Weights of a small GPT-style language model, trained from scratch on English Wikipedia.
Size: 14 layers, width 256, 8 heads of 32 (2 for keys and values), MLP 704 SwiGLU, vocabulary 2048, 10.9M parameters.
Architecture: RMSNorm before each block, rotary positions, no biases in attention or MLP, untied embeddings.
Training: 161M tokens, 4899 steps.
Each number is 500 + 50 x the weight over its row's rms, rounded and kept within 0 to 999. Layers, rows and columns count from 0. Numbers have three digits each. The size before them is the row's rms in percent of the matrix's.

# layer 7 MLP down (transposed), 704x256, rms 0.0922, rows 404-540, columns 160-191
102:462481500507467455462529464411505568544593423499539408567550587523439515402465478396521505493471
104:472454537403541471486452524441521451474489398551471530447505538528535521495494511529491548519493
096:563454573524514542512529502548547533447461491505508485482439527505470400446481486549466429449505
098:573492448479386496535457552558526472498462533447533600413436542496518506501521461508505490521515
101:463451571471433469519575539504474542469489534511478511463567531482456569474407537548498590451504
099:555608511536379502590497513479494506459409556507415466479485450472474606486495481496511409467443
097:540528447459529595389495524639551525551518351479462522576609452489470497483563553547551620444485
104:504465547422482520537485541418398473454491488456455452461448606518476494563424472582452525549501
107:467555451391519668505479454555557481385513526455527560544578562476551486467460565551540532498534
100:509473520473499491534471507513467514471549453490521545500438478460515515506507481550503435517428
099:437438443371479456547461481481576406457557462606558456501443563383477542485505416495538576499494
102:497582522558522493432523520474582559520484527473491460434525531480515549441510476449491443465452
099:445481506532499451488530413564450555551504545455561534596573507551427430444568534495519569427532
100:529449507487491457413471514435461433553444431504506491593497506537418556510488548533501421544558
098:479521521495488464468569426485533634466459492538533506517544510507563595526472611459509540469511
090:590487530509575488514563498580570431486552458413426447499597517549478489519497533506532551490535
101:498435497490511485485498535597524490444464529502553375493425492437506464475495438506498451440515
102:442504504500402559510497442515493432414555488588533472522397539459525510425519493463498493584553
098:547567483455488438450561466549470497466501551467427466477545526538456454518518580509494465453517
102:463504422556535506560403437580526471409481521593466475549471453467456569517492452471465514426463
099:466533491529485448535508471494415452428448431493548569491546484529493543496512446442525434472585
103:418514461559499574468450516449538489538499456506520571404376511442505538533526560448474527508435
098:516556468507503538474531474508557503536516522569405446393530578578495448577534396513501458499505
097:505523512580555557510530514503593470491510434419536444434537552458640522490512534429428420444559
098:505482405464471497540560453397456436493542502544507515492451553466506483510458463509500551548506
098:525508520530445559461513475454566519541572502590487557518475495527484473512566542506486524455478
106:457454570410547540501504480503440410509453500437542566517546431526512506551475466471495545501553
103:533449523550522468611538472578513538503435493472521555538521522541480497454409480505454481580553
095:483473454541461468541504522475509460489458403524505593520570473433580488476489533531485585593555
094:477502507612470565461408458516478581573511399474496395494567435635550435549489492468555502500551
102:512534429483511421536538489629459532401535473397495502525505442524531459510434609422417530535521
101:496383536457579484501534521477482411391485577466560471525512525474498470506440409466536411679564
102:518462509530549487640492540423507526509554398605516449458541429601573454451513503427538433494434
091:524460405417476445595455462436471473537553493490498622573532477468428541547481499579476428452564
095:572509543465532453534507443540516497502507554607547503532441484617483448446549388587552509522547
098:560593550491563539480504452466452527456547514570475608509513519511509515504574472501525584559455
089:465512458521535572510499474464571471586489540541469495531558446589477482534513612653551508427443
095:506428477575501538517402460492480442403476462418413530437512473505548502475372468480442548473474
105:499489563479429485562479563536508472443515446494481485506571470423531497485450446522428460477465
104:588464412481526480469439551504499448560556442439556529570484554470419509597521464478457496486569
107:642461507490421511535521520512494494511503466487534505587439515441503450493587443429472504524507
103:460468475491562463438454484542488515529387492485458540532480456524474466517467554463445510518520
105:570448474562502414555529497530482405514528603533437569498557429572511571516566551484426524514485
097:526487491536544578479545490443520464534492585564426444480465422521586548410418522509505512555442
091:420477543469522498439483463502515450536534470528515481511430492486440423471476462625543616531513
103:565404548553520401506557497460367516428403510454566554486549557516529481506609579429452486470614
103:530546556488463496443502558554553576431534554410438414588463462450495493509402537618546547528468
108:431488451495456455558460565576475552481546454479532508501494510447482513553605431472498500457487
101:629482401468551596526442464418453546563540486471494557489538552526487481375515406543524560511477
099:513492568506571546524535483533479552513533467484494530468512548504489520463541547453387467529481
102:461468462517513502436435432536551491536458506446554604481490416434494446565512432452430460462521
110:440572401449642455450497593448517444491501455560538522467495517507476412474448439471489476547468
105:489549470462513484565508526504474429552568539616522511444463510594512506557615547615510534533496
094:543443553447538520579501517470570415538579513539476525494505431572505578458587493467393453511573
095:489563488543562425513446501541479502544516528532543483460528491512504471491482582535516431566520
099:529447514559446525571595495522491576503551547515531547380419494471432477613532479511555404536447
102:467498448550474444429498548454493487410449408462477424446491460535620507452461506436480578457470
098:489455425498499472544509425427544499410430554478592540580532506343552547470550563486432485455514
100:614441585552480512530515591438431449483563464500467444509531453507459452492459416465487458526508
106:566558561438529541464416566505535420531475508518430521491443606403410610644525490412484439494506
096:511466538478554570510567498541556457544595543563515510503524475409532515536559528426494524422473
103:489524430564458613461570430480519453443531463504592600487519481440525462497501483522408569484540
097:464431477471554478479505495544515418408519532416493535491531494572430576431515473600394566526597
109:508455509547454518468514465478527544512424504566510556506439460484504432483524582497421499500504
106:495564541564472503492507530510511544537527362460470424587512450577545470566470551545511556526455
104:507451460549502535437411440483417459493499528451509499457524456486496512488477520494509496506638
101:457475555539616544499482567485432504551513540583500482476506496520543591532497466511517598469494
098:510492448447602510495543561496501442504466451507469426507524492383504535535616532492458433500441
100:479470513502500527425509458466513582446546573465496522497465503507455453452502463509508426512479
101:581470540560547513487544368483501517483505518429529510526567476432508573473503525551528442486532
101:483513511477505622562520526403561480448473503521516468531462433470519444480544653434526564469485
108:557565444472541551459493581557557547504541474505562486481523538492502564490523472429474443531455
103:536471482504458352548444532531461613492471505490521521497561491459448417519518497364546429525518
097:578555560554470455483505557542471546542372487535463574482410535501476489468568406498462545522440
105:546456448524488499506680429472515538618595577521582577509490559458570505473506477454410453539509
104:521417459552480521420451592516491618465525582512540489452646452477477498590522545470485480554547
101:518515509427479410559564495437428427470561530518476529491524503541515426571531600395531436466544
099:566507436546630475545465483560394565487572558518466640540572529473523466454503500572528465516482
097:466434609548409444474442533397537472470526469554509410502480417471491399536517524458569445529454
093:479460565508560426628525435401529449482520498498423518522427515513456565518491566475543490498497
097:428574541526504446562504479494483590515383543453508524533486387503552475466547518529551520450558
102:501494464528548435516563571545459557524424506454556471472490498547546495469436454492375476504405
099:508555535509526481572514546531485502525594450490536527621429545465476573489546431530552486566541
099:576497446465492393535497479550563606534495455620437520552538501474491502534477535331576494441395
097:489563452377631513463474550498538420532507506527481401517623490585510516480423488571510428522575
101:503542482448557439558459524502406555468540548537462519572463589505475515466467502534487497520571
101:456439491551469462436469504431450551476456493618492539596564534435471485487496560447487493473525
104:528516510565614519455512523522487569504519559458590540362425635502425521489586597467449437484466
106:505489505557497561524521547469496442540479482579630474522585525632574558485540481454476588581538
107:481508549461462578472472509562575584452569452472469479505602570515496540566534413475490503467539
098:532402504463488451401435608454514531411506494547558441528552480475559526599487556494533469456502
108:532488533503483459469557438510510584481531521450482556465451494428436582539520546464515545603428
095:540626557469594482505559453480579526475444511508460486536501478520445437427560528406549490554524
094:578575493517560543532509381434559361481423547504534486498528517575586526465562477467536541558530
094:486490447538519549500575514580552478417538439499473488456481512516492455443474461568510467524548
102:425540487480462497461547504476566503444569437591499526514497572473530514494561523637491512527604
097:467509377474538612572413487492506539528422517552519534518483569477539513511397444464490414484526
103:480484501466464463546522495520503588491498596525513517457586527560426444517517496436559465527504
102:575540474514461519531472432515523571402479519425499525375550427371498518479523612600537546548519
092:549506513484497507413446550471581511571511525442509483472537463416566513502559590584430472502396
097:615460587481486420497459456596493498365513467505460473520572615422518538524507453505543458613396
097:452576426529432559542504518470484436560523533458464523543499465436595551488530451500427569508446
102:535485490511370431528478540514442550447454524555528509452498537528488528415396446500447463567449
101:476543453478482479517426514528505515511467545504500463499550454455561455497541505504529531495500
099:500403478474547505586592529463565520479476460493509538639542539417588491486500452529471495506392
099:533564511455448544521575511554450456503519468545434436508576484444463570425503508491518552565482
092:443502499518479541507500507507537502493424455465421558494454532496476517539519525392483563554580
096:494411493518522458580502512479487534439500459474498379444481440398528525503455490519459553425510
099:515575408527460541456500471443494557482458581544445545508478515532523423617409491426425546542442
102:537469490552550520433353507464499418488473479489484540468459460577467574441505427445501555479441
104:380487547437490459557475527521469486566521479465498537647454553549414455503490494606490619524456
104:463467530566518473559498503491525462437449553514461548537518517554572457462448468464592347452530
103:517476486511545549581566524432485489502529484529471548475594448507488466614478487497528431495431
098:460496425461531588545513537530530450544617537438497498476428517404493520457542565581520462486461
093:494553499572464508543512504460544472557475529515449460565532529535498554444502547546458490408553
096:458474537372506514478506521432476438411540492509471559428469542470544531546588496575471432570488
102:482531436466570500512477545525509527496533424510534396503459454438511520487428418542541578553448
100:570507491489538503537547477464452462609557505483556473527499509488483412484661492478585495587525
098:546451482543537525527475570567427592506467451491521473506452473508585469562499390555521520451485
095:466475383478608503435532496500532437497531485429428471494376443491416411589492555487563451450496
093:448500489481459549466456465452523554499568543438515440523600485502542502555539422521508516520590
097:557504512503412383418549540514442528443517547556568445510486537536416483481580537539432412536532
101:492478515385529519522522462509446499552475494428564460474510423495514463526514492500535605502473
103:440437490512387542509497515528525526462553497507456539487500472430509464572502458513528476459537
098:411514578425474480540509520481489498504545462517528465607446454485567552500408474436567497525571
094:499460548524506466404464550526479532456547480411557521485504383429526540578611446488528589540476
101:515478445488489486473554425492503450536529443461425509436371432548479536507443551418499516506540
101:482490427457465383507538466525490425562435488454625476544479392485484473439544598507444492458391
104:478483434433545496574506421418481570585557511531542480520463557540492476477578488426550457611519
098:506510539501418430499450489479432446506503576528520508522563536463491526547477507504412458529538
102:456485472459427461488496468500454576379474517415520506517349578459451628539383475421556536518566
093:517450597459461454558433352498536518572467471508473467505460460499556479510467492468498490467547
101:559499487614491485551535381422403494408523474470556520572479572463446544484461483462583527568527
103:593374523480491532490527515438525497548522539472567468416521470530607558584541390511445500523456
102:450508417528551441421516479502535494558505564415428411549601535460582522513476494479521508555519
100:575504496465411502503474553495561473565519533574466472452505519613449519534495420547545530482492
102:414435476486498495597396492500462516513587509537496484479502420425460456519469573668496570489575
# layer 7 MLP gate, 704x256, rms 0.0959, rows 405-541, columns 160-191
098:515534580545504514556484536468576507430544498456347436484325533513439532539512502547460564444472
096:474431431479466563438433476487514492467513458567520412570475473454423451501492558538532404541452
106:421498463485512438502500454487510437460452562558442547504482543597508543479524583515482508509481
100:514460471604478451533460408532546576459531557432449385471522527532592484538571457544524491488465
097:577552441375464611547442543552535390448523516515388556503494541520430492530541536591447460444447
095:412508509561556526545448456438553498537545537479585547552525529502475552500473502542545461482460
099:508507499505528578551558477523461427478516480518406541511448467564471551510508470561486493561391
103:488516522493561461476457417552520375457497510468484534542396607458455531549537515512474530382451
103:530469457474574530493510506408533516489464542503498567549580493500448472456480405394511489479568
095:533516562549542431544466533439502488466489447490471475500561466497476395472502499496517626525475
097:481580476529566495448563402502533489562371535503518479470502458551466599413442520579509508522538
101:503506567458528555582511549507541434449581483497496495554486509496346548532514477521465503456561
102:513509373399487469420475477476391513558459483474554442450519542506543472479500465538551495432483
095:513481500488485484445450470515481412520431664469468520579533496456523475593463490516538531505477
098:417572460469479469474527621459552487497536550535455479519487499510464441499466533417384466504540
104:479489493528541540452502535473511477413549531483496435439468484525493384495529489489453512506552
104:505488389475441506464445470580498478473403500484511497484521534531525467406479539605393482509600
098:425493449525459536562373565453621480550542515367473347451543546454480398597492472552566504515489
100:465446550430443504455510540471501462451608558486498507531560435512554470463478370481558360518527
102:535497504471539544550422461467450402474492439518533565496468466522440540495492452489469573503424
100:464482462478586498451507410535486483458540532424560514426531554481506487497391468520478406515478
104:566515579545499528513471505591473421467485466504548554536602418531592582520482484476448504510543
095:466518569541528386573486526513410524542559475434553482479442578466590501481428613466461426411472
095:521503504451554511440598446491514484429480544493540515502471617557416591539465533532537537445444
099:492402456495506511596460513525471473523457455528512509532568549379399470494481490471496544508545
099:525587472479483549472424490478446543461489534504497407521497520520445522526500474472435473484543
104:432489534507555495435506431485460549472473505435502513517463518478484493540441489528381627581457
096:516409476500452498522427501510480476526543505462550498490622463461540531539473450525488496487481
097:531580541495559534531534479524437421512399445509487497494479507477569511465477443484530473492510
099:539583533412417401469434497437497603548399435515504468499433518427493409528591547482432521518489
102:485487466518504560454464479498592488467579453466510452485568488446415564581441411483522604581506
100:604488441493541482526488497527502503509548521573514507502495471567540510533612489445447530527474
089:470493622467474595382511553438443502533461549463442565448470504402516581504491436455477548484462
095:534527574472545505536396489499460545529567498509552537540555446514463490427601480452471496479514
102:447489550398536489491442552461452489458450491577399496504413493553553486559562471467431443574478
095:490456498502546563484576470460566453569467515547541489494465562494578482408462502505533553437574
097:506524533521573539487468519571510511562503460486570503531429526528468531545535467502452508513479
102:498539402524534448461500479436450504475473382546438485519595469515471527437498488511431516472492
099:419543491476489522529578593465584517463469540457523512503408586521469595511556504508452562476509
110:455559474470561617401582481496427472403438517459458502478539526428454518468468477486514590468471
105:534494475499436546455489490516460490524510574461551571537530520559636493549427479501546471553501
108:510603520480513528531461442578429496427546444423475490522463548357470416527541479421432493497447
098:600508543538478464545533455470456545551393470486582550456404547519506433488467506517464516376495
100:427529469434553538524521504452558531560551535556548514509516569465523484380541499594572492420509
107:533603516524462557476387606478505519501559526439509533516524440405544548463533491564339463394524
100:457449534514538462601540524535509478567502533582521537471480432571480475532572484516485495537479
103:562489466498445537484426494463461468511558509527477504410518424532509621425504461540482569491509
102:546474558594550490470487525459425522510527543547493453416542513507553467464459529544486519555578
096:525576603448421523482533378456548406526541453532471591470431464487514500509517513533556576492601
100:491522501428517528515561490496499481444505587466488521505543509500595506414465509516551587493401
103:557504574438450446445528536463498530507501449416449545527465611582545526602506491498537525504538
109:440455471580486514478506456436428459500457473562455563450582510582525476498566563544491527519499
099:437501470455521641514469509459493579593463522538468460525559460472485539486558462487479456456555
101:521434463538506501454507459455555482479569458429466564519387420539519513510467482539506509479476
099:429538536485522534560465503511466439528521542530513563528621601525554454410495505435560553570548
100:511587398540448450527520506453580548487508491537550496535600438532581568479501489540558569484528
102:476547461462560492466529502535412502548557541372518493430556523555482494512557524491487556507500
103:464533548500418426448548448489449389541394451557471498433479605432517521523508505556550551414475
103:531511476407520565462418483481467536544465498570527450478574515516498538504500464627503531468526
101:485499503511471504515406521436509490481438470576495472489554440496496540460533497487547580422447
098:523466586499537475499481475457371509494425465491482526520503463485498478484486467428440567472465
098:506458520539485482468456435473474437444484470525492433402396611538446491526475515487456498553478
110:490497426457509590565439508500469507452559421500527474479470426511452526465491462463532570547551
100:495441577534458502493506478488543481455418436522543607472478527483485569512437568508471573454548
104:504482492531398528529462493569497524539434518393489448478506420439421527396497502454521513558578
100:576403514489545475597496475442395585407450490500520568515470507458558442504495463467471497514549
098:496508482457481511463441508405530482556547433384600519434517525467400504469567529476481608466447
099:540541518506534496418465475421472466572501436531484461526474452515472476502490503553524466502516
102:495416519464524513482496534501512478493504501556463575492546457414517464462563485544503575584504
105:447476586539506485584568518533443584450446481573502454559481491408407551474510515530535600545518
106:565448597474413519428425461506518533466440467526441407562503474527547465459551530552429556496543
104:468479509596511435520408518536397472544570462459524541585546478565428468535464435433467504459517
099:468366520434473565477629474523471432479461508490509531505500549522502416474509455443457540521453
107:602588539425488471465508527508501514441461429434514427567494490479495487498539515416447535472460
101:493606497429549380446515398537551360565460530501510497474393490498540472446544487496516507446527
104:470443405461419540484592490521393577574536462465487484501496566520536601496532476496445439525501
096:528517453450504530473432556506469506402553486450506432479473554496456497609468450443366437465487
099:480476488444535582569460508498428501507508502535480474579440469546535497424421562476527527515334
091:438534502507455617536486529530493534461469414460515479496507518477488534464491497463491551434526
099:486491506534562561509507426471507510444491574492458447466399535469504536412408441449457473486619
099:473527502479512624529422494450433488503489509466532495486506510482523409493544538488613547456443
101:448479452540420431527495530504501528572544463541536474605553533495461452377389433475559471514493
097:412527419499434507510437487523467556577527467511590480441544415543408451445545593497412533425518
107:494468447533604539513451497568393454396516528456527509538528477479564550587479542539533450566488
096:586461475432487492566493490422537460483539457506549470546467443526449495459455367479559517493387
106:493467460532438496467462522579587471491505612501478458456384553440494581502480416462520450546560
102:515442501492450473499408547610501484521474520524481601486471528490575568533506517490435451493510
099:440551567483551406579438441533498523482608482551504526557508540474521494482476462583506449553638
105:522489501520386507523509561513468593661433491541568507499495514490509515426509462527550503486537
094:538579523531504459486471472521588430459407505563434517476431488427497417451533439459545413493503
101:431601558395477488483507534479389537518477506411455440480498566426410497481507472541417517485472
094:524432579476498621585438483454449548435517572413464503539579535537509517538410524486493384509493
099:524553474512479489527509414498545566563420540484527556562583462494458522509523482497524438497576
101:553441495489444434523432384477471511438522517444509491479460507391476471563538514501572562424448
101:542547525471522515442416484469444564431539549588551619458501531494432507483485477465548510462620
103:587552525496483481604568529509527475467601469494474446523514528546469543515587492502419483534485
108:541512556492465488562546487505478453426524506510459555466447463509422499496553437524534472529440
100:568522527479560505564562539465510461465488597540633553427551539531403453580526445580493485473393
102:562471487451512467505509459443535464472453517530483526464588483436549498474445457531603563429494
098:483544553587448397542506438449521393474489471486513497552538515509438485402419541524459538498438
097:456526470548457551455477413512478602468554464493578508539486557440459487504529485498480365463460
107:438615517533573419529483373463527538573498507496516482579511465467560492507508526534452448502560
100:462470559500597475558473533516539562494480463504488420508641386589516438539477513564478524494474
097:554542552511529523473536575462502448493471527522437649483495440481544446527448441471535530403555
101:486608445524455425432381461488498520448469497525484554456476493559478515505445521538491500482426
090:472510506501478479548463481486586519556566485511570550453584514508525563448504501531543481397445
099:550465525461517457676503448492420445411474533440478503494473497495366474576529526473530522494483
092:497452404460469444669541483552477432485489581572554465587478512490511565452353558503536521435544
097:507482571472495462497504469507492523545535522510497406482568517422600405529444473467524532466518
102:469412427438536510525488513428419542549531461621556443492502489486518546554493456548416468521501
100:531491428479413498588542579533547490525555569522477473447473499471458533495426435506477427506518
097:520578541585576520557513467530431595493476493396569601489461566521487469539487469549554597519430
100:533608498548545622515502520447478449526514539475417523566483385493438573412526489545496465434580
100:564462531536570562501420632477590561496434481339500500515356527518505515475483561462497514559475
093:561562417454508538522509569404542537511442497432420482398514506445585610593494542550460486554531
101:580405517506509546444436514447569526442556530456558420488513476525501524389431450496542542596525
103:580539471513515496522537491486562481493512506489485500404440617518613419495608557480588493477443
101:436513444457465494514540483493502553498540581537454500517479490531446517528543398524529543540426
091:403476450562476565536550534445456562564534660475485458488458432472443591519493509510508498417512
102:412566457548553456468507513537514433425519448564530536537439474559518466505532543502506503547453
097:448572490458464467532543448489512522547487465581542532430572500392479575553537595367480466587555
103:580497534463475464477448505491560546441499538527535490463402529506512532466479540515462443574512
100:514510536540664577504469551409527467413536461503472534453532440566443551520417468573401457471432
097:444444523466483539486512537471500495481475487540561458500475531428455449418591460484391529462433
097:495417539477567523467570582543353541455479431461570510531521528532487401477580467380509558465561
103:457463455501528526452563526528487392451482424524439505497418456400535544417426461501431403433480
100:459463415516458588566552464466626527492588498488575556527502519484469495593475502446523527542572
108:502489491484557490525517482555418449613490526472446548476509484523500566495502573526525463508500
107:546534525454452499582489533459429498515602488519510490395400470458521479509471516584526530479495
107:508526540519567484510430525482584558517548527515544546453521502483643472450576506490473574384491
094:417501575479472574519497459537513424507544520476528559510478422517542506557475552477429493454427
101:520590493518523451492480482492454577530562525426577501436467572564494487533436529409549459461522
100:503567470436552572441473485534504524501511517518524518482478500520583470485447422594458511414421
098:467513521607449489517484437525526507474549559451549460399538500496535530578427494505587554504485
097:582531578577523588452626476515464412438411491513376420460445504494457568475544550472564482489434
103:504467460515494504490388540498446574490572508453587508401517464488515461526445476475492530521500
103:531523466537526424517440458498465544445458554478551565481452532462499429504440444498530583532453
# layer 7 MLP up, 704x256, rms 0.0953, rows 405-541, columns 160-191
103:531421566418519488539404507409527495520527490507503492463478509461498500494441403482530522512427
098:524606531567559569534475431531429574429482547448533508491560520552423462481493554519573447448454
104:502415516471416546437525487485525409447510564483486400487522584497435567575539418517456594472486
103:436489526516404526556549510430544472467502379518493497538539599531418511438501481585518565538612
099:467400431495433548584487434419558488435500456602511555412574499518481496529474493444428474449504
098:495467524520513458532528460467464594509588570475506522565537544454517368472497496463583524483517
105:573575443454468560557518526498577535500476507530500460475509487425476654393522437444467501492512
108:588501541461492549520462499505609530467388501443525529590499534481539517563503422471503480470486
099:447386472434556477536478449573403492537501430468465451451503524595445491494490551498507490515446
099:450451510517464533482508502493473471482548538557460485493499546451463546438535520562577494518486
101:510465477451423518399465416390447461499476541484476519551507495525459571479443517411595562485528
097:523526524415599517459470399424575524560450568487550524524468474515519490482549521520611555473382
096:361458461456482489561535537434433529479523527496546400527433460568509502493444494468562494551448
099:484496525608511517554494424476520483478534535489504496490441482463538482443530474564484480559378
089:456505542548522462493521522454519458530467563424484528490558575497538510496543572521425614445457
100:498451552463517486501558538486585550505603521408459612497479447447618523494522502570557422532511
102:419539468493445462562558474543496470373513429511523557490511429540518529518450572556518487418570
102:502492565552413583468493579490471454454479459441482388522480527490438458520586546529597494493495
102:490483532477491445554546491497446496494491515392550516569513550472521518544530526504507431566590
103:558592371416540540449421454457397443553524563519526629538538515520509480453486561510544532552458
102:378437598540497538520476528514506381571596526557508593448525501464537586501534521497442439468515
100:574499441411410459490474467493590513541458433581406373341543486554546406435516550568504490516399
095:465524478461506526432460541468401501495483560514529440478438526465559514511477392455468487461541
095:504421584458445453518472562493463551451449506537518435511430457532485392545536546441515458443482
101:480480464552542472424455471540503534610597566607505516495410479536469479538493513464607443406495
101:528509508440499400554434565520418352517500507543436511461503512470525437578448488506471482474477
104:446501516497498560361564562465541574495508501617405477451568479517504583535417482491490441456458
097:569443548541493448511508543376454534581437507441454428521438485465565558475455530517498570460531
101:450480430419565501545515463467529495488431587506535483512468464493491533551453593438537518489479
104:493519472506457554533382533464640575462527489419524437515492493507593517559522436505492521517549
100:495473509469509548501522481421636454533554451536435385441461489432450518503514477493529485445504
098:442367547462481561503460479491532462556454538505586460431526519408530568481567492455532465457508
092:441495427486523453586432479536494572542491470441517433598545515530532430563459525531439457529503
092:531467515475509504582535494513501513619542476468503524570574440497498513495554395520558483545499
097:542556510523455565463529375551516538531483528572495487461452514564486557447521493523583527470535
097:491513484503528572517631459522480496489596477522484523493563473570556478483490474589511528553450
093:424463398532485513545418471461494475483489517516511515516510554449566494564423467488475467549519
101:525442526540459530501442515544493579573476535401481450402386529558493482513455476529453461573556
103:457556504490541472480505398608634533520501471501506495404458510578475506530487421467525535495481
103:534510465501538548512437493460473464509497505497529431501431464533431435630440462531492519467418
098:541403506423585453555447449445518482507492479460573540435478471577574559433587511493518483566480
101:424504544495563425498590513553535475552427561529486458482540476553529525419505549458458523489482
095:402545561486488518534541494566488430452438447429505402509497531505530580477531544527500525387540
095:519506432447482541485506384482507505457520524574471531524500517610474474439557489597585585572521
105:561491501400463520500531429557525449463517530505487511523546570509513490501526474572585626455574
101:496417478514550420487499546450481508460480439517472524505581520442431505460475448520502642547548
107:482520498547534485483495430497548567461486463448488547430427498485455464531546503521559516510462
101:563462482497532474544463508477442450491523461542506537548534459574451489534532501492477508509486
097:435445571595453541428456482565502407497418501461472543442418484537543424610494540514562474461606
102:517544467508443585480545582575457486536484432499497600525559539474520490486489537499565423474478
104:513548501542534580446584518497438534546499492476409558594548553478600508505496587515561550524499
113:500529510447544540536516535446461609486534458446440492355546533500530460511464527486479539493491
095:564538556539461483496429530527525610586584511546399506482533507544495474503484512490443550432462
101:492457534494485421502490554396520535459560470464420529425449517511518505494383510486461478471475
105:485495627523469587446556612520510507548558563563475559441458508507515531410411466563488526520478
103:416488420571509493516517462559469495464511448558446487530568416516543514507453548481536489466568
100:461583502538492535514510512574462487535510514537514619504483523500566580511562570460465529607522
097:545491478517487560436643481463583414474526437513479498497517471517533536530564474453387497578388
104:567520492492446479532465483384527492547563591423516575413560519579508568553557467468534503562491
103:524567456509497548541601421521522469407543497497577535538558549580452472430564485493505463561483
103:470513482487544457441443501493584489461441560503453564491567514506469508516507467451510509496515
097:537584552394435520493469491535442507488455577504511456598522532520535449432516464549409421570483
104:393479556512485455557515503548530496461464516446483478508467500537469554386549466484542497368483
106:462505466476579531429556478436555430520515499487455521484518415493478507583539497488504528482452
099:530484456521471481579432484412632429553475500511391537464456453569508451436469512564460564512480
100:431477472478447620485405490458491445531521503491471481491443454466505380473495486478536462483432
097:535476546543525456415521503421483541512471541428521503598477509523480472483582473472545492437527
099:524481556600548563506447506507510517564459542494380502548525459588474416440539519501541402479556
103:581463452525499485531515457573480523537529487564459432507558460511455456448567473516473532494477
105:500593618467512585502606431467485499494500590413535511411571466578465508516493539621543562505554
102:552412457443471425439517510517496496433495464572466458469527628546506485522477570501604513409405
103:495490535483557602581508451478534464518482560530482424449426487589524543414410505529503500586495
097:536456548475529570501472452459523544414491564501452555520574487457491561508442559471519401427505
099:472546487486524453520501558475437435460372451473492498462513528510436488510485467431458560578447
103:527456510524507506428431473498440491517397507537501519504449487483448498590527607458468610545513
104:521445514462456551439456495543617556538497515436526433530519512517451523609435467510545493540525
095:456581502622451518505538547506530454551502412449502491488517487482559420557469414532465515437494
100:489510534424519519510508440421527489432574541475530501530511527537551446465426541530545507436374
091:426525489481508548565501536512436442520414425434507466441457455502493510485476502469473575454538
093:502441413443453541539500417409502572573526500501548534499538539509366504583543520470514406539543
097:521567612529471473472511421419529458564466518410486518496531437470511471462551456469468479465630
099:497557547460522471589510468500367458540457513452497494377564550439496554540485538514387512522470
096:498578527597517506511475502364549489438412488530488520477498469514561507574461502448511490522474
105:543515430521516540503434547502504517492601472431537511599557452448488593544473508566486499503564
100:558573428480536527453441546490493521526643511497480567558473486459508644469489408442486481423454
101:473470481600498494481447584503542549487460458446473494567574453493478404546444531545465544461553
101:473586445444546532467458490513561565691512518471516544570488435486558455589490502503490480432462
101:506476492405552563519530424453549576496522534478519367529468481448512552460480574529491472533493
107:413441476487531473518547445554427509500536507537580463570454579550476421537486433475491467571534
101:495538435515510465522588462427566545504441580596433512544507541503517475586509615441480517490495
103:447473554487499466438560459484513573466447511500472478558606563565573532537526431481477609412497
093:582569506549485543482445454433475497425569532485514517440462545473401473486509525508511479486407
103:514522540559493531509500484565431538602516439480452514616551571432509471525533434463526493544444
098:520504508617592380508474529451546583577447479489483501454562430362439540484489459522506554445466
101:438510595497515541423519506526480537444519552417513575510472495500503430493492531489548480458549
102:430416429549438468568394511442418488612372561526456466509529478471528484513493430462482496517532
110:480508603481534522465532555519538481499500454580473563525463451411430464584420464479511560574553
100:507442420473431424490525471531426481495495447521460533439532531390460429503522469521411553486445
100:497461576543487465474526554514577422494494555509471595414457481487616470516632520598559599559512
100:517522501462472448482529411523511493493535515562563498521520545450469576494458425494529579491528
098:446498527590407527460479535465491467525486494475507530580544471451458469558425488436480431499610
108:558458449487461491500542475562541445463515485446550455480449436481512472462441525440548479548405
098:502503553480419634436396436577509558518458430546500528558413429526507448524379532481442462531515
098:404491583508525513414460395572533621348461439474503445502501443532499543476524512505539515543520
098:556490510553500533568611515490450458489501519510498576464470507413526482494567442545509459537549
091:426553578558490505496559666474527462419535532513477497581478491578514500577526536523431501495489
101:540498488518452506403567491536445524546541495408531475422573499492451542435435442460452509555517
097:448472579547569525417465526600432457468522518499539466589532490470528540430557545471428473489580
096:538519473501459459520518507560430560443515408489436478561492542599504481523578444424479486532508
098:499496559529482437524492390453502484600433447518517509492525404499459409507394454482517405531473
103:538612520486470495518532507477467562500457523475393477516499589497449524544492507482499509496526
097:488517520472435474494565483577508601465548565514421503471370594429547464458515504540490480541414
100:539563600456461444444560554494534521520437491486446493471504551479438432581424477539503466374477
098:436550427476473409565486477515503531513518541585543444489587424487518501523514422542496471486499
095:561587481497437509499438456503485523506482464407480530512582459476504598540462496539541501455511
100:485561524590556607479528487541480523541578472458442397498537454494497556473516482499521503524510
099:521511416479513526625439492525582531610469466473592535371455603493532480538551538506455503457558
102:522499593555511500499395518534488533423451475463534541490443432575460574445524572475434461502485
094:499470374593477577432528506575568424534502469439616544449504536525530598425542488532506543425436
103:532502518482503497523530495483449554570488450586414451525453427464539444540545447448606515438550
094:472427544466553541561485434565545535425444562505446498394502523457503455457490467566546622512557
102:485502515492453379489450508470430539512640540475441529581412495428577427573505445518533515468583
101:538391557433454501522487487462530459443447563570519572483502527528512515578550502532478590452559
093:450473519407513402519475398434431568470428661452565595589396528592539519561434493503454490386502
101:524570386514557475474499497488496507491547597519426509523497545491608524458468499571526496522441
100:437548584565489527532446495502290538554537482487542510521486544417544430424477574551536396437453
102:457504442431537631445559425553504509534542474548573547480461393507529495525559510437510545547547
100:586452548600489500493508402592469478532524539498519487457481432569434452474485572459496511530492
108:543437490481538496562466568390538492519598479449465443430499476356607439579547482468513563495512
112:508544562369433451513449521523447499526430530504554481564442587446412561597443502436587465499547
093:399528552502451514516487428550506447471435481460453523546565419505498459499570481438521499515434
105:480520484485394572503557568587470501473455461512543512478437520418454489477489481537492437437478
103:611469518549640462475566482535493586495501566506489598500501399487545523522472493564472595547472
101:499467452454449446409564464472520407554477558565470564451513472529516466545443490504483439559468
099:548546465519409484538477423594468523438600516498546535480469561458555500523538517559515446518517
099:555497620556513514461442479470570486535528562470575543550498564487465509577615435436546428475456
099:564431531533523509518480471443523548480429510500461527442546547485466531517498451401506432480521